Weights of a small GPT-style language model, trained from scratch on English Wikipedia.
Architecture: RMSNorm before each block, rotary positions, no biases in attention or MLP, untied embeddings, normalized queries and keys, capped logits.
Training: 382M tokens, 2916 steps.
Each number is 500 + 40 x the weight over its row's rms, rounded and kept within 0 to 999. Layers, rows and columns count from 0. Numbers have three digits each. The size before them is the row's rms in percent of the matrix's.

# up: layer 5 MLP up, 1024x256, rms 0.101, rows 883-935, columns 0-127
# down: layer 5 MLP down (transposed), 1024x256, rms 0.106, rows 883-934, columns 0-127
up883 106:515513554501508497515484516488489451434471549464535474445476542446539514507501544476555480505559564505505526530427551514465452507509546471494498475617559429503546518518456509549575560512487411492467555582469479469455491485512495453466575481502536478431408549524516506491529547477483471558490465452462498497548524534587557510459453554522546462453543505557482510522478497513488530486534
down883 107:532502409518438482538484501485498517534522488491553443566484441510540520479534439469434528479547559559594520495594530526536556478556597446465519502555557491457553518493537575452488489505467521487437547445516487413559541476524453496501511450475479518497470483513468536522540527440522500495494515502544556434488525521524536437530525501494519447501556563483479458478473545504530481485550
up884 102:478498454557497533564557516439485452502490516519508467444498502499490532519556462476384561441467506465531447537529471523543518532488451502555485470447561458465545491508529486477422517441416532501425447485529506495483465420556484559481504551552498553550443507509381391545504469503499585520470547479482519539543451477478448526452543571512514512486520477442450514446476506520486489478483
down884 093:507471485494471491452524399519570499481490452479449473488589519534483518477476476491509449458465497535498461499458557624542571537462462562468484453574521514558542554530446473420483481516610491525524442569622508482485478528483510541514437576453458439490571526569509489509567448486484487538490446469516490535565573477489598484587435458473524454498489448537515463531587514482538478521494
up885 106:527582499521541484505520509529477445492493492482531513500492446532535559474557478538515481453489549525516532565523453419497530514541499577448503486495530538569472467517512580492523485510508486494566558541454486539561512458423524523509530371429494447446531492511509468574481484479456462532478504553538443527514425423469543519392542517430503505492547478459518500534533478486563447518493
down885 107:569502472526487433465547474509497550466493503574484604550467557500525481486498450537515429460493555486540500530479502496587470535491462486515516454537564470518468463509483533521434441515453465498451563545489477496487452578571495516468442503513515518490496453470482480560488432492486519565526550552451483504484541476479511582562488574474497528445521582462511533521457520522398546536525
up886 094:498515465581481531548494476452489510496551502494513494429522532518510528456533495522520584513491476430435557495520552516498556483475591541546499458497524538498549515472536503570446487511497506420543566552543519470482544558436460447575527520531410512477522511512455524525469473512434550518524489561457559539462539493515444478493532482496485465502523417530531454569487429470459490506510
down886 101:522514498489470492489555472493486527494513580517454438444434459555592482492518557493538553482579519467540470474502482564520556520534427474493534540492460440484556523470573500458526498536517449486464509543551529478468602480509563481523445459470547448473504475496459451462494437484503498499453540517486501425492509509461482502557497487522461539495460473450485507473588489444430460462500
up887 107:539484534451537426513480489464598491506511535528500479491503499373490514504413401501498540486486446579475508524462535457543437554475481550521505493540455468443559485454496442502496481523489430418520508516458559514467564494514513515447500468550532464500518502517497508539489489495529465534496525540525453475513509496450499473519488518501458472393565496485495405527551531546558508519513
down887 104:520482531550559469490428535512585500459446458504463512533526465465512537489473524505464467441474490519546576519467541431498501537494463529506509408503448542442549496498523542491485527536523501529498553571518509499442471499521600505508587549507509502482392428556451465543516404458426490563525526508485573507471513522476525509488497468493496466473427531525510447498482563455507531510564
up888 117:546488564443540502448558502440504506503450572536512581490476478484538441541444571550458460440446492497488410540454428471519476497496483465502452450476506491519571458481573467475603515521504524522497527527446550480515462541607535496510541490557466495515526468483483435459491482439415505482472423546469472526500496501495490555497500467418505558495535552459546478546496476517547501523563
down888 104:448454476472502531449473590528447628526504521481581511511515478414489545475500515486502497540428485524460428464525493489559462558495521482525463519576482409467513474498514532502499528506499444558486505526515491543474481510487421478508488524508546514474515465534460553517513501459599479517542491552482479516445484533558566486566533455455471466572462484454506443471489590487556546508540
up889 089:491507491565526566496495493578530450412524485489558516470435512509482487459443548462559509524487453510512518462464464446473466478513482564481521543510480542497540476540533558453562562522556488625553526469508485509430505490561483505435490501492508401465464512586446516501535515544485458432534496424490564559449502510544459447500478520485507465500459477513512533479467543468475445480470
down889 090:472445486488439440563513385485586496503474463460468444541471522510483537490500542518500513467481504487491501522490546505453503487470472552446457567498434445543545484495435537516448485544502429558531554498474517498516467493568484514488491465495539541412530428542466479491435470487491477512558493534489509448503562495480513493487516517407430563481474505542584563460471517511473498486448
up890 098:474480540520478496495445469511538514460526493386458502483532446515520418415487435525470595470525509470609536552490536525581430429494504515520482531494477483415508494546421575532488579455507507498470475539503530506510538492549454432514532617550529532479491471503549500473511548496506481449486524447519466515525401515424523534509506492582588513488501504523485483466571509523520501538472
down890 099:531532540494480554443484497481503471495491500517497471485537519536506459556498562497530522511540560490519493483484465500442473501535492528497488494511479444498495498442539506502580442550519492586543460566452537497458567430477459535522520507515552439538499494565437509491495473456524451521530540499456492513451536527503499619496563496544458489521478468486532524447451505539493487451496
up891 101:462505509517452509478513477494532436468455499550522490524509497471537491544433449577568557482498466516477470487516513482527465475504513503479599493572517522545496439459542529522537528507504464448525570528463404482420500508463463495528554460568496456484514527493487498477517473472452451457461501455504550533558463530491461487448496504572461372478464535528464490520502533553558479524487
down891 103:540475601496507511477441519446507460514470475544516473492517463482478471523482517508485465504469466453511494490478460496494479487493454464568570518511534511513576496446552477525455536478527547457557437511496549576509542442510500520435524521589469479507513445535531479494489476418492512557515559504476483430547483593517475493474476477516496585576505488509512412478520559488493537448500
up892 099:517516516434495504504556538484514492551436492494512494547484521476442555506518538573531565533573481500544428512500547548518576523452545542534534532481522486482469514540459514539480503496482534480470460412520464518521487557508555518501541508511554475501488485579523523548525481423502496442521487591479489448547474518464576575437507513611588478372477490537460557494561507494548540545485
down892 103:456528482447458505526467503477518553550516540521450504442519522486480513523462488476490451496565473438436518569518536467559540446419466468482443474484519483496502465510451580469456514509479456484498514429472497436509498479495477418503474516528490521519543476535460528472459548566474424517466520546449522574531467542486561530422491433576537458434486492457465488498577503516442502526519
up893 096:504478520513498511537496528503538506483457521428561454476444516452483483484459505465483503514486505514480530434586440532493465470475507486487518512497500526484447574517529517517424556498505505514547516465470545523454570520441507545506501473492463526484497582455492489525511509451506466515530465522565513530488438493525535502455536498439611557479458463464442482571553479505538463493465
down893 101:576512490531481600493447496471504486507476506515455531552508469517519415532492452480455524509519491498474476521545472451431508531479502520501404462507454484482480481436458482515460593489497508477586452471496510500532498434487492565433563454521401462548553455476482527512487428485457436462497460512560513559476491479502441468553519479536467477493516490510512526549531533507441468492485
up894 097:532550483497476540479454559554474464550535514508496477528483507474494527498512487512522578443535543476550464471531505504528457533498478493530507461500485523552456507492444470441507506513587498526505444513530574453442491451505460479519481450505427466581476489529475573518494511468526502474501442483602484474469456558513448574580544528517457447475563502522482527510520508443527512544501
down894 103:495513500447500468502565486504463524549564505513530510509458471478433504513461498430461554455586521520512431537518553535482482443545532477456407521485496491515525517524521430518414568468523501540524514508541421513485561495527507535492487512446527506444483526529552443510462502505538502433432495502505436464527554405480488486506478530543465518491545503589482446469451540498499446493513
up895 103:482429384629507548572477437476509520532518480550480465431491530451518520491544468438505489533583547499503512579535486507469464536538555472534556471565500435497506529452538499528531537521479471532503549584434391552562500553529552526506459526490456495473485445439469439435452474494461474497480513470455438523589573496437452513469503453471482495483518455515470536518504529544474532490456
down895 103:502463495491500515555452473494487486509491471516488586523512487553528531484500550514501483494513544544529473572566490436499487533547536482467483522471480381502499464488483474409509529513487509518577531520467524526521412505463522523497466549504531464450468474505559486485416446516526456522543530501515445520538507497484466499487496439510413508482535440515580585533473502503555513411508
up896 105:498533514518509541478473485575483462436433556559489489472469631487488465554470493541494502473487512467542483595555502444462478581491541443566471466461455432497490505501536459498503484466492493582497573555458485503504473512486512412522473451453494460468417556489432444505502517457504472493485474526504405529597502469511543492509498463473513500509473509486499509438488490444525565436529
down896 106:504560520463538485513549424558446482448505499466529472512511545480513440494455536509421492464439433530502519557548583459422448478456508530462432544453485489500413516452501495527511480405490576568434488550489434470447528495479528481477443471551571466533478496532482492485506423490550520523471475466574476535476519490463534501495509455553493498494440530578416457426501547493531552542439
up897 104:519481524502535487440480498442472516492439462494557496559514516450609460425526558559408504531443474475437426513508492493482393519501519345469518551494523484498515479470552493434472567490494543561459463534527494514496505535512487451496506505508558514469489504512487519538529513520518470519408557496555492525468522505471476474495501517539556530499503531431513553551507479533499464526522
down897 106:505438441536560491497517524495542590463505519491476479521487511503520437520520494507486515480424496480429519471532537485528475417494536512417442466530494481484520510565463511503493481580458609543493499388525460505504547517487449420488553470514445506561518562491452554493464433483506488450530552416566523527502468520521606460530453419528486504541492554560572510466483489457516526506523
up898 094:506442541466531534497452467510522523474470447496540526545506549565547445485517473535449522415495545549506483553509520477540505526552499525500606508473466556464444532484506519423511584494450532476480484454560455554481427528497462462504585558492552506520537534495465479473500472473517567546533472519493512498514465440468562457503517495497484519520463538525487478514469554530426504546489
down898 093:534517484530482481464463516490469543595476610428532477501544500465471576539483522431548475507416520524533472482493426529456457477447474473488497543496515482522511488441507492516469450514454481515603512481481571419527526463522538502520455417522502590541457461448511447472512512529445537484508482443539523565518490547527528469501475534520505487537471451448527571478456450537540491518545
up899 098:515510471550477487433458526479574485487537537497525405529422558484535477469468525538486528491511478585414485531490530506510402576499418555550475415513558519576514456468503452471550530529512565448519513523552468485586540385467487426564503532521488410451487454510459524466571451452452506509540519399431520507542546501454481532520472564516563527507498515424518505549502473543499560475549
down899 094:480503522464507503458454474459522466500550482482549517510502534510486506445502506549418571465455431527480461451542439503466492457517573510500539512415420493488463486566513469509475410518536569423519573559544501507486523495546423509477441456435555434477476543467493477458451520484491511465491581460536466472532587552490489535578534555560424553568451490506589549520480540499474515466509
up900 105:484458404499471460500487492517484530472536491499511503518564557522458582511487487490535515428527506585559459503437538467557425483478534546549398409522476510482455457477507555529527470422525547485498449566490446535469432445504504486477476501484483466528412471472547431520559541553511441458438550463512475527526505524463459495483508512467469433538475499508548448466493526530465470407477
down900 097:504498526494456489484498549542554516569493516516540428509525476459525500514496524420555514493567473485553462519511436486450583490514495473463502578564449489480507521501471585447565511461462520481511558539469510516481517480518509482512568494379497531512478534523490477570468497473417533477479530453483478465468537506454434513460470550491539543489479530427460501527490380550474529482483
up901 101:518553568533523493504474436505515495421533475552482541454486509478514390479497471474429486486483531437496474521532540431493507491507435523565577517552516535431479524523524527461554557509522429492520448551513514470449485549479507493562533490524510400492512508456506532541427492510486503465534476535564559490527510537486527504440502494523570551565510508429484502445504414492534538522490
down901 101:550516538505520442547498496503452444415570555463475493544503411457567492530472549449466572509473526503553463535475503484488440548554449480498553511508476528439426452486544485522502484508541487530478447584518417547553419448520530511499492469540465561530503513501491549457513496471450540463528474514452470485514557505538457529510469507459568484478478531495572536522460563469476427468497
up902 102:517508514457494529487547576498542514558508505483545552515466474429539452543511462489519529533502447480514497467540520573456457536428459491516516506565532538453462474484556552465519521481487560562530537465467574484508496488525536510527470426584597500576567518555499475517461525493441462415452512448538488488542490529463499543502536538474425489486459524497507498471533506483539551457473
down902 109:470563477446454429497511468509414516462459478461521504540505473519503532478501517405556446456402482543470511484490440538474449421414514446463469429496496509468482538470520509446518598492528441525554494554490552444535539563455529503466511502463479571504502524462473548486454494559510493529490549503499460498517497507534483483507466524527465534527520439521439467454505448459513460530450
up903 102:538488463460408476447529470430536519468486529490498500407512485471565481547482524527540512518517496528547425452551516473502523522528508513547443507518487569520569474510546509569484515541513473550467545441505456507469420500540430457454485384503474462524566482569459519554493547520561526511503446549540543527500510434526480446500556505550517483568489500511510492523519536526611503502548
down903 098:477451565515457531511512525547470461531488524455493515497480473456512518508496460545481534521490484451519513486523483546513503426550596514461408426456498546437475550550487487449505554498503492491545509468453488524513483563532480488539491572536444543474451533470557502489433469375535478474543476520516515485491486499513552557504560524530493528495518437531493437518461511445520503502593
up904 102:478594558468510501535497594456469510521493466445432454530481509531546487438527427481407477447599550502547532550459531458523500492527504477505569481448504519438491441449477403561457474503527526446492496461482537486498491576492482502516519527483515587473538489546540492594530519414477433514485467516468439477526561456535473517559498452469554492448509494496517495512478518493544488496503
down904 104:489441562448520516484543548505455511492470572507533475406457537585546480497569485501403477532498458544481533566454543483462534496436459456445592440494506582500401435452458513469488492458487471524483537484552498489436561494488584490474499493422480472453566530516510494502517484538471469487489494478485477454554451505493551515580495437479509477501420536503542535458457545493498509565523
up905 106:450491546499531527531496503560449523471513518538472493507465533549565490554525408506480506462566524466530496462479471506544423476490518432473531451490502510486466491525553489556506470568448504557472575491534489469488500481502507493444570476531533497459460502496468532477463452511464377532458456497486469478470530497467510502529490583410470486532437464470565546509386486523502547453478
down905 104:439527501577498546510420471541453408507565526500513431514519544524491545461555465539468525556497565513502485425535520498533489474532500447416462502517546489439549478488475467483478491478453553565488505505517472441493497521523480523498456482472569461528460446481500464481575467476434453520524449496482437473456428518477565458502485509510492564480441500510515482514486476535546494475528
up906 091:518483441515470486508500512504514491528487446441444511564500539485581492461460515490509494540535447483472564492579475482513465464433515502575516512456550453436489568535500484459478457505438538598487476485456486451500511502448515445509425511576453478542375490432533491470480476385512494460437559462484481560569492490476465483490430514502544477553435530484436499487516441541512425514454
down906 095:532526423493539491536533515588507504481500495471524421484533457484453450538536502478522475428568502567489496504566536526480499505400457556451578448557574434489510508537566533488513494551519415503551461509515505485475498417549483458502512473553539452494534507483524480589570492503513537532455537376490509522546526536468548466449466483542536523442488521421470465514527480548484475489451
up907 096:524494436571468518489559519510494524489487464513502436476447477522526494444428471545501487555492465470542455572505474488631498448541492519506467497474490513444575481485558468539458528499496533533510537504545449510553514475570471551475548499484427556522461516589541435432456517469508463495509524512505533425505454460535470572481613572530543469529499577504511529543509551484468461508513
down907 091:512501484532496496563455453449479577471489469501504482525486464509490513559492467574557507553523437544585516460489471522518466600511473549453557526439591556503532523487553447453488416477567502487550491575512526474500512483512540548440551555512460528538577495458494552451528393495477527507540533522533504467491472533530500504497520449517472494522523579458440450486481507480430512404489
up908 118:504471574417526636498498518467566484477522518488456523511535501432546507561542522457553508531490489502474430547494556513559444519495517477563496511505494449531530450477474517537470466472552494428512473555496517563468453515484506429457584533557532493504428513468435565539513555478458449551505576493495524535537489518535518587505517569488465457477540551603511516465435496476490555478540
down908 107:478459467545463472529583496394468478455481519500448496500552528541535515569534490474550508494508507501492412476430577455476516495590569515467548476509550540515471482480499506542484437430427513481477521506538576561465507517521465458431502523541516450459392495441498462566500522535563526475467515479501450511452533475499488565546457466458422453492481574497495481478503484499476533524499
up909 103:471508497515514562508482534473503529488575438508424472521512581536458480451488489491487576533531518498486475535462502573568523503480490479469447564515495565488604490492489474599491479539507525435435489487536557547436538486485434560503494562501490549466521401510446577510474455541509509506502459497526532482523516559466500485517426524459471525488593496429513492509595464514466522462544
down909 103:441530442500484493477533484451534536542491498476565473460502513440488515506462479481461457553477546482480496564528461522484446442461506495485582522444496472429561546520536529482515497542537558497558559524448468530501487438540457422524475518537574443494509479489533531545418476513532534560588579460550458492490475435483476472525526526486524460550517513506516547465414537569568527431413
up910 091:524447558422509456481499474483499545476475475431506578391474521579461498516577524497530478562500443447523538483533490479496509486510503511487481469561506596546608536479480477485562527464489457509456513559476528475403522490570590522468476532497470534506466496569491515505458459520506478559508513436528441472434554516480522462484558524488509479514498519454448511508546564491504458506510
down910 098:445494471565507484527471450455538505486481483497513524513457496572475472549503547521498500511477455428454548516491550512490494517567486485513530548491497444506556521365486475514480484520523479465542494555538503485516520549437396470532491456456492452500550569452499510487564591538475535572537543476504511536507515531442385498532421521520531561473509503511430426566485567494514481461526
up911 109:531561512578469565535530484514452415539508487537520512437427481516555506486562536464476485508528510494482554486591484515570554431487522489556568511544527526525522461512424451542507520480477448527474444496503532524478493488513556470490474457483550607525597498474505518496429486539556434533469515502484513504530432520506538517498494563504457484509503475446535534475495495508614517573531
down911 102:490504451510501502524537493474538466486431510566516520574542580496477502527525433589488489504546488491492494479538556507459540576489500493538489556554420500545491483512466508519444471523426452551479432500487513487461468569512419547565476551506466510505494503462559508443450489440484475480536548509524500499486490581566594527535538548509487493476503421477473518520499482481500551563479
up912 112:453490441529441623504585604498527464486453504545509499500438519501522543456496535593484498535458440449475557525474436511461422502506510477502508467509436484584469544509520538507594442490496547581469477533544456490472548510450465558513487515510392529469531451436550507509530475555503506565491551516446495467503426536536447562542485545409555570487472508436592527466444485573489522538482
down912 101:512514497499500516458552539502457512518509446566517554493499492441486547492439537492468526498481387489537491518463464571549469539551499436501500579502494462488420489468481458535518461477496519477475494583475490465528512448467422553501454557492529457518443500480554493488492501494471470602538601492504535474485476587601517448548588423510422475511504511436531532523446551529545491569534
up913 110:454554474473431506469572544514504510564515464541418521486490479510511484461468448541596483493494483509486541509510540565527414555517487554496515512495535464499428513483522512453524455499434537487509457526527493434472509494464494477490479560519511437555529570475483539537453501429385573488463476507491490519532461556586444560491528499467484536491490515567491514480525446570491593530477
down913 106:498474480454460507522496535536544474524533446475531545554522512499561623433567492568485454491420556433500537477481495488564564446551444545489524494521481537475577550529477537511464529463506490470590432468532400514487493533556452518498468512463511557536504522541518479517472494556454457477522455480526446465532449451560449520507479433470423478482582477480471510509500413551464544508454
up914 119:439517452436532502529478513467482507501546395565546498423495446506573485521496414500533559493499509523531498519502526528515485599452558475464473531515492447538526605456499517501563512484510568443523593460453522466497515494428445524455532523584457465532545533503477579516479546566530491443488482551505480476453505483471523565410457497429502475485481503583526480480490557513478462480557
down914 106:526559467492550532447487534542456551483445450534506499498516569472500505483500565476490539488477461475525558569445447515498437496539469443484440451545570538510496528470433464469505520516494547588452524498422472543502530492479427554520532572530518431540536478500524593545496502498457452578526482541548476484483429537520551498505438491569429450469462496462539580570494496497495451529563
up915 089:458494507495530510601572459579462489513426550479514522534521530455539484508473507609486486428476455438438524495515582541502489558483495526470439502449474510500527482506566512481522510471480454480547544520477511509574470545489427472535433532429540470465534483473446501487528494481482505490465483488500499512537474504543433534552463523529494477540485585459494512497544523454540522501535
down915 082:434517522535502497515481514543451478513565460471460443419546470472506544447517532447525514475520534559498488581530511505480598499492466533584519485566516513496509528503419481498468496503473474532499506501534501532444489540497531537535559475526481462510460473512494538502424572471558518501427453497422533511504466498458598492486517476441461498469532452541473546529456382554452523586507
up916 096:561489479532500480514516484522505458501508445558486502539496488452497473559507531487528540536483560499458457474501525488433486546564456516494493566535451502532547468473551457456496513479459483429517475496535500517507504523511533532512546484497531422516476550509515511501489441420547516455541506511505468408533533532440497546535489639576491540425506499458593538448449498529507491525474
down916 101:526487491427519557496477455481497528427474528575581497454576448540398520443537507540435497505552509460476525512494381479529499509529530559499526465548498524485548493462509534529495510510483508484545446430505573540554525486531436428471490565490528518495510497494496490474508546560457487536477572572528456523463456509501469533583539452504497468527491498500443542552533515426486462563484
up917 110:559500438440519431494473463498435478462519520559505520555517516487493486458497505476488585516522505501594531564533511512541535518510537495521512490464499470579501492512451497531569494489490466515472514510489468480503488499498533496468519468528503516503498556516475541494506568459422500532479537517458448527539510433520510540526451575554460362545545560562579526496458554500585475465548
down917 112:505521521459516484452448503550471513488475537557477446484505487558523432560498484480427535518511458542530526535522508544495502441557541553506514540437466569460456493504530474518469541531527461445471540483473503591479503532494477570484539460491455530461507465422493480459474493522495439540492433489446458495480444467513499556560476602533487543572461506524546533534469476500557479565499
up918 100:520432481540486611472468528455571443518480492524501399448480477532492519443517495553465503501552475529476504523530390421444543516479505521476472578483433524465528503466493481472547523523490559506472535571498441536540452479460475489474624527433504401469465474541443493444482566491519506529497529446572488490546504521465502493472575562500493476449530499536505505537481583475463528493495
down918 103:519550540470526493597492576578484516402539562481471435572482500510493517450559503469551349479560535454553525484495575497463512450509476473516523476513520509565522438476562395480514486489525462534492464490520539513543488458547485479567461494523485516551468473502540489463458500568465574527570454501482523467536481486563479504501463512500476469500524487563440510541559494407531468535527
up919 101:498569461528467548479479464525498402431512525454512521449488544539475501534461442475573516535508545503480549515488506477525445427426469498512537574527490523529492402498527580554526475496536556474452538509552507543497481493476480557484446506497468462506522494593479478527487450518549499456426561492541558510395566491503455443500579507516524520513524510540422538460524488493503474455504
down919 100:473587523549489541471488520514508483512530465549475433537511484561469512512470485477565506510503560469494471445532441549535515547534429470469392543554434579504515534455528476487454491509491476561532481501516470478511454483597531560517487489455507499502454414537506454574527478501406424501459489482539470494433528551570513507566524473466597527508503561487542588491475472482554480446499
up920 101:455533493458479481537489508517584483460462491564481528536541492484486563524570494555491530519561490458500484522465539579428469492526547483531505559458501571557456484515449496458484526485475463532529496531512491434577534485506511437566518457500476522491459478518529446475585575525425502519446508557463497499511498504520552549477546483488575550462540461363533562483520515533502521504561
down920 104:490475524468543508458391554545484396564528500493441466454496446548480462525481476526519518477477466517504541473478457521418584590553428483555448547575521510527572481562531503560526506615480487502537475464448482516480520496497513481514469505447422481489496528420534507542506465506429542510483507468487509454520464456486501526535491461561485468479493501467483511466499491474511548535548
up921 099:445542515460457533513501493513499503530500468460552508500525466578494488485448529517435492447541471419531556481493510531528521507410434512526479470570486573503472554552458475518544559533472549495476480544486494506493491533537476490395484501562528505530501504455503556519454468538485497524459478426551498453494433572486518519526490589534511527520508450495539539573548493528502516527508
down921 104:489483516530528427477590515476479505543446541433494452400556458539466452534481488523380457469510501488549533506455471479499527470412435565528491490507411419459479489452495550538499469531530483548506541525479459510494476565573538456475545457536483502511431461528548541528495507498476536556549517455560633499494476517449472538560487542548498549549503477484530454525512509528469577569484
up922 104:532436507519567511443490466508476534514464532542519482536539530448589507498460486462510517528555522479407493545543456529452442466489521451556509512480468446406490512383477563432487488471511485489485567498502459473510521550507497502514624533471505559477516533504482497480506487462462561513450532433500543563494564474465510503499542529478409469531439499508490548509477452465480500562536
down922 094:478438457454492486456472502425548468500541534398536500504425501564540495398448520545534483475499498591592536478495528516451495541466473445481515479508498499479527491483525448485490443535488458521493528473490422524539508490457512484464410523476442530509516483559509537515450480567480528516473446490448494424571535464479542484527529581494483502498449510457487538559527506513533444505469
up923 102:525454541575521565472508451525494542564467506539477494510495477558478477480471530509475497533442521529442507464536462476485466548498551480491408497476500453521473466542461533478528512527507514474518545525527483490474487505504498462494612534450442505514505448420494492460525524537345467498561581495495528476511584444522522475497472504438535452486522491492429523540464512475503549466560
down923 101:543430522457529467487497435439545512576464527523538506504511514565533439558474540456497479505503559515482436510497565531474494496491509511484532525481418549512520518558496576444544485504496420416564431461502527435532487389463563458497498502516492472496484525454457508630538529483474560397471522482573524544461471493468474452506479491416484549446455491541507526593504431443468467417464
up924 098:511451431502467521496481595532444481518435547521487534533417507417553506468487524459486485459559475506512506615483560470502457466497462477518526543431535513533438550508532434497463533433456493479578508526432500529526545551457596575558506511533454430536455477480532475441519455460528476497485439557500504510485478500498551438555453536458577558481513525509496474481513499521503527498501
down924 101:590513492480536501467462451464429452584397426573504476505443524621524522547468480444507525433557537567547451516538494528483457536495483522474478489536440479544516513546540549482460494490491440459483417531475518561452457531420534519449497575465522450561460525467488502425468464525500482527470523509491496577477443571472506467483506541466564547491487472538467487518528482492489507454549
up925 104:510406400622491487497537513547544485501442461477468507464491426436479524529483502596511484551488519490496536540510500503522448478515507548526478464503522434525493489484487472556504457564448561525462466534509431516470447539575488509489534520496461517482497489452497514455499497548493459506493456443479531470517523523480409507519497544472498387511488541479538543437481554536514509474499
down925 100:457503498501523465454531527481559479538554540499492479475470541568495552515501456505488471482518488562555483538461506546515411506556455491510471528577568477525429571506552498480499532494575552552501514553440478469459529470535496539511497498502486423488503424492520506538494490569453475500548471472537493538466474447398484519469470511458520469483443566475528448437522543537506528508442
up926 089:587438477493475478574491544523504615512452506511448518554427569488534587566497488499589500514512558495503512460541552490553550488526496502436503537567434441542527523478505503472545516459477409494533519448479483554482482454535511505504544543465563528452479499543447478546528558543457466461518473453559475480494454554532557457482521483555489449432470440476502493471532486519514479570542
down926 101:511456463509467580484510502522578524492527494522495538543474457485559538459520447506469507537470488460416505487479549527498504482544534486476488484464497505524473482537391545557532489548493513455475491559499567486547516579448506517482465501562492496590484538456577456577545517516561489471515496532564515479461492453496571497498515507530487462536507476482521543457507462551493453438466
up927 101:573500516507553473520513452578541555504451537474559534489438562490528527531499465512572512558449474445527528409445461487504402460518436504505507555589513466501532445572551516517566466535517457553458458526461472495546515443560518540470474516490489457445544470496518474522571578469471517526528427505493435486512473496577503533481494463507485517524577478520520464468484522502542476503529
down927 099:532451461545509507482487486529538429434501523476511509543476470510481489501514454498509406437496456443557488480452410491462471577397440512495463496473545543445474520570525478409539460448561471478463544508531480531536482409524540576512510469501553505507530504498520569463476442553504574528515415479497541548528510531520542460548430483501529501536470485459532538481484513492557544522520
up928 094:499586509523524487533508548524486435524492471505486583507448548513533531532489551480521477451491539475505453463448490459511530432467532488559369468502535497536495454385544448459567412470538487457484537492501522479506473496513464505514514562473495545564517513566511540496582542491529470507497419525465457525555460527448500496480455487589471408445515532526468541514428500467489495486455
down928 100:479554487473489531474470483477477555438479390453489446522412435471506523453439464507517497460451569518451474514495441432503569498405579569512506511487524492527452468490555526530477465511465532429557482585537494520484486463516472484577501479466535486480509469541569545507556474433494555492498523459523490523435553580403490500470475489524492494494534498525452475472507456466495518497427
up929 100:504571575496535552549507580475547442554416481491494512480537541494502485534470495490483454478476517580438542549526537477513525493532353511520455580447564509494459515501487484474493479467485506420527441500386493495516512519432543483482459514531542438509512569448529516513502534534444469477463448537487525566472464596472516469501524591502522493638538513528511491516476548468419532552478
down929 105:500468564462520472560474514546500490484459534515502508529523477558518426462532459497464504488460531451504495503517510401555502502525556496441470516430467524446419472523505436474514565441561539433429489496460550488540565498546503469468501544545474566524522498428456584553466504498487534501443514475565512444462446551570523434495498536480519544528481506488559546476505437555460465420526
up930 115:611462409453582541413464551527477480502508437495475513537521443452529529492543541483551554545571495470480503477418460521546564508494484536527514537469501537544455497457488514550461491416522508589562550466559474415473426479483514514564433502500486490503531538484457513430469542480466410462450484469586526487517565480496510526565533540470491539497498545468537439486462510391496522483513
down930 106:552551439550437458506475474507484537548475471464399412440418511459541549492406484536539425504474478566464501469523433496485535506529474493522524544507522525435505509456497457545501548583476505497491471508495538564447493415449491559493470515490481553394491399450466423529515538466510492515514502481466492508545447600480418519453462514509568539537474515485502498470509503485446457472464
up931 107:552468456419475456511503530422513543438563501482518522451527529453552523529490573534543500493535552578474525461502482520456536507419408510513533478532424537572537511532502570445508470458483420544521425472458454535557503472506515441536519465543527532502496512482549480548482608491484455438522498518459474488473449483515485481491472537412490512505455497495471551544539531454440488538476
down931 108:488540476431552542465501496412501486510517512519493553453528497593501505467461519532472504453557422538499420460446494594472555516512480537430484495540554428464494514399442502470506454510516538514590426491479567460422499496524535477589451545473523480506494543522474535486498505552497502503551523537517561479467529535533498506449425546547552520555533521446508532473503478505541562424538
up932 101:459576515439498481514445515470557531477492528486540492506482526523502478470413459445535488550531462496563500564500510513598504474512486533516451475558544487541579505440513482539516469447484470543441448546496508506506527545509380473477467562540472443484474478456524480519443544515476440463451514486513529478486344499547527450542457464459525516517505488517587502526497487524559483437526
down932 104:473543489430539493517483507443493562551537485526508516471535486517536484520530556455494452498493452506462603448501513516443546541522442547412515505497474460484546467527435473483522476493532425522475469565521489573533507504471509499471578461522582513503468530506483536518545481515495473539453538533502497506535515536534511523514478539471489481498438561504524516461527463414463490525509
up933 108:502537490578526500521468509572431468529384484547428505465537491495496505476593459489536563469458508439548519559573581502588432552456458552476548513439459499542513458487524525543475488457443501541545550521480516461506542459584517421464536467492494525508498546465462476522495533536467503549511476530509582603521458488523531540508429513482540522464502497456470421472478496500525540499508
down933 111:425517468537461471556413526486442420529501528479459478521529475503486481503547468535485492464527434442486454511507451482528568475502436491501567540509522499503473515447477515442505464504512501555437491523532491473502525519485438495515523479487562579526475514527458513455538407445466469501477497486525520585480593514484471416486455494500452479467539536475462490470569496475437438477508
up934 100:502447517587450519489483498529517436509603491448497527434483559495477456512516477464415466527578478417425517427494539532545520509545455483555501495596474490520390466466550455392504524503461569455505505560570467496510482532502564518524562502488489532503449506440451521458441504536466516517453556504520412517481508516589511537479422475486472480527486500509501466493524439543522474478499
down934 105:384540444477557514517496493550514459497477527468459424460505500444482535510487489459448439507491477517520549505528485534527477515504545491425464436463533469511474465488511515414612495476494533503477513461542461491475478553517479494456503472470427500508521471437480491403537525488447527487487475467504472554498528479524603506466426491537453475540510488490465426489468404408456519510512
up935 111:486515539535534450497516454481527531435463420487490440510567487523521495562531462498563470450501477430509521573480544493454470462418489480485441491496493507493511440460553542451501626524450514529453477513528498473448476453561482520451510589455495490539426492517483512492465534500371503480497454485536542505465557476556537490596490497507479475569546462504492489499478487478427463498484